{"n_layer": 21, "d_model": 64, "n_head": 1, "n_kv_head": 1, "head_dim": 32, "d_mlp": 256, "vocab_size": 1007, "activation": "swiglu", "norm": "rmsnorm", "norm_place": "pre", "norm_eps": 1e-06, "positions": "rope", "rope_base": 10000.0, "rope_fraction": 1.0, "qk_norm": false, "attn_scale": 0.177, "bias": "none", "tie_embeddings": true, "parallel_block": false, "init": "uniform", "init_std_qkv": 0.0911, "init_std_o": 0.0199, "init_std_up": 0.0911, "init_std_down": 0.00703, "optimizer": "muon_variant", "lr": 0.0105, "lr_mult_o": 1.5, "beta1": 0.93, "lr_head": 0.00812, "grad_clip": 1.0, "warmup_steps": 200, "schedule": "wsd", "decay_fraction": 0.748, "decay_shape": "linear", "final_lr_fraction": 0.0, "batch_tokens": [8192, 16384, 24576], "seq_len": 768, "doc_mask": true, "train_tokens": 82950000, "steps": 5113, "dataset": "wikipedia_en"}
Each number is 128 + 24 x the weight over its row's rms, rounded and kept within 0 to 255. Layers, rows and columns count from 0. The size above them is the row's rms in percent of the matrix's.

# layer 14 attention key, 32x64, rms 0.149, rows 0-31, columns 0-31
size [ 74  77  79 101 107  86  91 108 120 106 112  93 105 116  97 102  60  85  73  86  70 111 110 113 106 138 114 102 113  97  98 104]
[[119 141 119 135  99 118 114 110 123 134 119 156 124 134 134 154 139 111 144 114 111 148 131 171  87 119 136 112 154 146 170 169]
 [125 123 199  75  75 152 119 127 126 141 108 128 152 166 132 150 106 131 158 164 130  76 113 120 134 139 156 112 117 121 151  79]
 [107 130 186 108  98 135  87 132 121 109 129 119 128 140  85 113 105 136 100 115 112 165  97 136 139 116 103 127 143 149 150 111]
 [135 134 111 128 151 121 100 148 142 185  78 137 103 147 144 121 124 135 124 109 150  72 144 133 134 148 155 108 123 158 132 174]
 [152 145 126 144 138 124 107 111 143 154 121 147 122 179 117 144 149 148  94 173 115 135 197 138 114 130 166 145 165 144 110 105]
 [126 165 115 106 133 121 131 152 146 123 128 117 142 125  97 132 156 167 121 166 145 156 128 137 126 114 100 163 101 145 150 134]
 [104 180 101  81 114 122 137 133 137 125 106 143 140 108 119 124 193 132 109 131  91 161 154 164 112 127 115 166 117 146 146 116]
 [120 101 148 128  89 143 159 121 109 114 145  94 106 114  84  86 161 111 143  94 131 119 133 136 140 134 139  93 111 128 139 147]
 [ 64 115 157 103 137  92 112 157 150 130 104 159 164 122 152 145 128 116 114 110 145 121 157  89 137 169 139  99 106  86 137 133]
 [146  99 131 131 114 138 138 100  44 161 177 120 146 118 134 122 123 123 111 127 133 123 119 132 177 101 129 113 164 106 137 148]
 [146 111 145  95 107 169 129 101 117 111 150 146 120  88 115 110 142 110  98  89 170 108 145 104 122 137 115 108 116 149 160 101]
 [118 128 107 140 127 145 119 138 102 149 159 137 116 127 140 130 139 160 162 158 135 130 123 195 166 113 125 177 105 132 117  84]
 [160 114 100 163 157  85 142 155 137 143 119 141  93 130 167 127 103 148 145 154 110 117 138 129  95  99 118 166 137  99 116  89]
 [148 184 101 116 176 113 119 124  87 184 128 110  99 131 171 102 119 110 140 161 136 117 168 141 125 132 116 109 140 139  98 109]
 [142 106 117 118  95 135 137 131 105 130 164 113 113 140 134 113  81 105 158  93 139 120 153 104 137 148 142  96 143 119 105 145]
 [154 131 179 147  88 179 136 144 144 122 108 127 130 113 143 156 108 135 118 157  65 137 149 118 170 126 120  96 121 122 132 167]
 [118 146 121 134 115 168 139 130 109 131 125 131 141 145 134 122 129 162 116 137 144 131 102 107 146 179  79  88 144 169 157 151]
 [108 124 160 120  85 128 153 135 124 107 147 148 142 168 141 129 134  88 170 110 133 146 109  93 106 115 147 142 116 111  96  85]
 [124 133 112 133  70 125 175 145 110 159 137 129 107 168 126 117 104 155 111 168 130 149 151 113  96  90 161 135 135 142 106  95]
 [163 169 114 119 186 101 129 146 180 198 117 140 137 124 122 131 148 144 120 153 114 118 177  99 122 129 111 121 167 101 119 160]
 [174  97 127 133 136 131 149 145 126  88  94  64 166 128 112 107 183 115 130 116 196 116  92 116 129 105 158 114 123 102 175  96]
 [138 151  80 130 164 141  99 151 135 135 109 193 154 139 135 121 134 145 117 122 115 123 140 129 137 156 152 126 120 101 152 125]
 [156 123 117 100 152 160 104 116  96 104 148 129 131 155 145 141  96 144 129 132 144 164 139 162 114 124 158 171 144 121 103 135]
 [132 121 121 127 163 141  76  97 139 139 107 135  81 112 126 151 124 161 122 122 156 111 159 115 124 150 168 139 164  98 110 123]
 [157 108 113 132 136 137 116 134 122 160 147 140  72 130 148 175 108  84 145 147 141 133 115 107 108 139 120 126 110  61 145 133]
 [104 130 125 139 175 135 136 148 130 117 102 128 162 111 154 138 124 161 119 134  72 131 129 136 154 161 128 148 100 144 117  78]
 [113 107 138 115 102 138 157 124 143 149  86 121 103  91 162  99 127 134 159 147 107 112 134 156 120 115 135  67  99  87 137  83]
 [104 147 154  96 101 161 108 130  98 165 129 139 148 154  96 134 120 155 103 160 120 160 118 105 111 134 113 133 152 112 156 116]
 [ 59 124  97 113 125 106 123 136  92 149  85 151 135 144 128 127 129 152 117 129 132 121 130 119 134 200 135 143 109 174 158 178]
 [126 125 124 167 141 110 125 124 134 169  89 142 137 154 118 157  86 143 124 130 140 116 133 117 128 108  86 102 127 145 124 146]
 [147 124 110 142 103 126  80 144 145 144 136 169  96 116  60 107 140 113  81 140 135 116 147 117 131 128  77 109 128 146 109 148]
 [124 116 181 125 130 143 156 134 170 157 116 109  91 133 143  89 102  78 155 152 133 127 118 115 130  83 101 132 136 117 138 101]]